Weights of a small GPT-style language model, trained from scratch on English Wikipedia: 9 heads of 64, 15821 steps.
Each number is 128 + 32 x the weight over its row's rms, rounded and kept within 0 to 255. Layers, rows and columns count from 0. The size above them is the row's rms in percent of the matrix's.

# layer 3 MLP up, 1152x576, rms 0.0309, rows 440-446, columns 432-503
size [ 92 108  98 101 102 102  99]
[[122 143 147 165 113  54  84 132 143 105  80 107 110  70 161 176 103 113  87 115 161 154 169 103 208 138 103 126 172 144 135 166 129 125  98 180 138 119 115 105 117 130 116 114 116 215 134 117 159 212 184  90 143 129 103 133 125  91 169 141 131 109 138 123 170  72  53 128 127 120 149 148]
 [160  92 114 123 132  96 109 189 137 110  98 106 134  99 140 161  88 138 104  97  99 142 117 176 113  79 170 138 130 150 135  66 101 162 169 154 103 121 154 154 109 125 174 120 114 128 140 113 103 141 143 175 103  73 125 158  84  65 164 165  98 111 120  32 165 117  77 149 203 114 109 143]
 [111 131 137 124 100 110  97  77 135 133 171  92 142 150  32  86 153 149 189 138 184 103 148 148 123 137 170  73 107  62 133 152 142 172 139 143  58 113 114 113 158 153 103 105 134  94  84 100 102  92 144 190  92 125 130 146 132 168 101 123 116 123 130 102 116 144 155 175 119 162 128 100]
 [163 120 167 139 120 117 121 108 129  94 106  99  68 104  72  96  93 121  95 162  84 143 144 107 148 177  91  97 102 101  96 108 122 106 128 177 121 160 152 144 113 122 131 146 106 128  93 190 141 156  73  74 110  77 103 164 118  88 151 134  74 101 139  95  68 118 188 186 114 137 112 124]
 [157 161 162 113 164 141 115 154 139  84  21 187  97  54 137 120 119 107 121 153 142 131 126 130 141 124 178 182 136 137 135 186 145  98 140  84 116 148 119 164 131 170 169 153 140 154 117 121  95 111 125 141 157 111 135 121 161 174 122 144 119 173 156  73 146 142 136 112 119 160 171 149]
 [ 92  93 110 103 123 124 129 145 129  79 137  78 104  97 109 111 132 134 100 125 110 174 108 151 152 150 133 167  91  99  78 109 156  80  95  97 110 121 148 153 157 151 188 106 100 169  93 177 109 107 152 134  95 133 184 103  85  86 150 141  87 115 119 115 152 191  90  19 161 126 114 101]
 [128 126  48 124 105 139 164  73 104 122 138 106 147 110 136  91 103 107 132 146 113  56 131 100  94  90 123 123 156 183 157 151 181 142 115 166 137 100  99  99 126  84  83 182 140 155 129 135  56 233 164 115 112  56 174 101 144  80 146 115  92 107 150 116 152 112 113 139 103 112 117 120]]
# layer 3 MLP down (transposed), 1152x576, rms 0.0245, rows 440-445, columns 432-503
size [ 86 108  99 101 102 105]
[[143 124 124 119 124  90 164 143  84 176 144 122 105  85 141 103  89  79  56  76  83  83 119 117 173 106 131 128 172 137 117 126 159 126 117 130  91 144 145 109 159 200 131 144 138 205 157 126 124 125 159 108 179 143  76 105 132  98 134 152 109 145  91 124 151 114  89 112 119 135 109 175]
 [140 146 150 112 141 125 163 170 147 140 103 125 135 151 156 146 100 116 115 120 121 157 153 132  92 114 131  75 113 175 155  84 126 149  75 151 124 177 131 153 136 142 130 144 161 155 146  95 149 108 100 154 126 135  61  73  98 197 127  99 131 134  73 111  83 113 131 136 110 130 135 128]
 [126 151 125 106  77 151 131 112 123 156 158 131 165 141 169 107 169 116 146 150 126  81 127  77 111 143 146 104 172 167 113 232 110 161  95 129 141  95 109 124  91 139 146 162 116 167 117 146 145 138 122 192 128 165 127 158 188 139 147 109 103 122 174 133 140 142 134 181 126 121 141 157]
 [119 157 140 149 113 136 150 117 118 199 101 146 101 135 185 109 138 130 142 141 173 119 131  98 122  79 112 106 143 158 130  74 170  85 142 108 122  88 174 134 123 130 131 124 142 153 175 110 121 156  95 164 154 139 127  82 109 158 171 115 183 193 107 124 159 121 103 124 106 160 100 142]
 [ 93 119 138 141 160 111  75 137  99 118 127 133 138  86 170  56 111 150 146 126 156 171 142  74 137 146 157 151 135 128 138 177 126 120 128 109 116 146 127 123  64 137 132 171 149 149 154 123 155 133 119 120 135 133 152  89 195 123  85 147 161 149 156 151 191 132 180 125 160 175 186 123]
 [189 189 143 111 132 106 125 146 115 117 128 142 144 114 158 139 177 140  98 120 122 105 119 116  94 122 133 107 221 140  99 148 136 149 141 120  96  94 143  98 146 102 105 116 146  98 165 156  92 161  87  74 157 164 160 122 165 128 133 178 119 105 158 131 122 141  86 144 152 169  97 157]]
# layer 3 MLP gate, 1152x576, rms 0.0319, rows 441-446, columns 432-503
size [109 101 101 101 108  99]
[[112 175 140 117 165 105 111 104 134 154 173 159 132 133 118  86 169 141 119 112 101 130 112 127 160 134  79 176  79 129 127 151  99 100 160  96 120 108 100 128  70 149 135 183 131 134 160 147 133 190 133 171  93 119 122 138 100  83 156 137 133  74 153  90 156 152 133  89 187 182  95 136]
 [164 144 182 173 138 115 176 156 143 166 145 186 133  82 147 196 122 134 113 154 155 135 105 113 134 144 112 151 151 148 150 148 108 113 148 101 145 116  86 122 132  92 138 157  70  80  98 140 149 126  91 117 115 131 148  89 108 120 185 151  95  78  99 128 143 111 126 101 134 102 161  96]
 [148 150 152 124  81  90 105 181  98 177 180 117 115  97 137  28  99 110 101 147 175 107 104 176 197 154 118 163 109 131 143  90 136 143 146 121 112 110 101 116 167 106 122 118 134 102 130  83 151 127 152  65 108 174 188 152 187 106 160 120 114 120 124 109  70 187 137  77 109 108 174 132]
 [148 169 126 111 110 148 131 164 138 128  76  98 115 127 129 111 114 115 145 129 166  94 139 135 141 153 135 143 119  59 137 150  91 109 157 183 143 132 155 147 106 139  70 114 124 172  97 181 104 100  75 185 121 114 162 100 142 118 171 151 136 169  88 141 123 133  97 123 169 104 103 114]
 [144 155  66 151 135 111  89 108 141 125 134 160 173 122  91 149  82  94 130  62 151  98 142  78 151  84 140 109 148 129  97 181 124 158 138 140 149 172 102 177 108 137  47 192 122 134 176 124  99  43 157 181  84 160 187 127 114 119 146  95 180  83 137  90 150 127 162  97 145  88 167 143]
 [163 142  89 166 168  85 212 173  80 134 166 132 108 100 138 169 172 109 122 193 131  98  54 211 145 125 163  89 156  90  78 112 104 191  99 130  88 151 170 124 132 197 131 128 115  83 163 148  79 104  73 144 136 131 123  92 114 185 137 132 131 133 148 115 133 120 135 171  93 178 102 115]]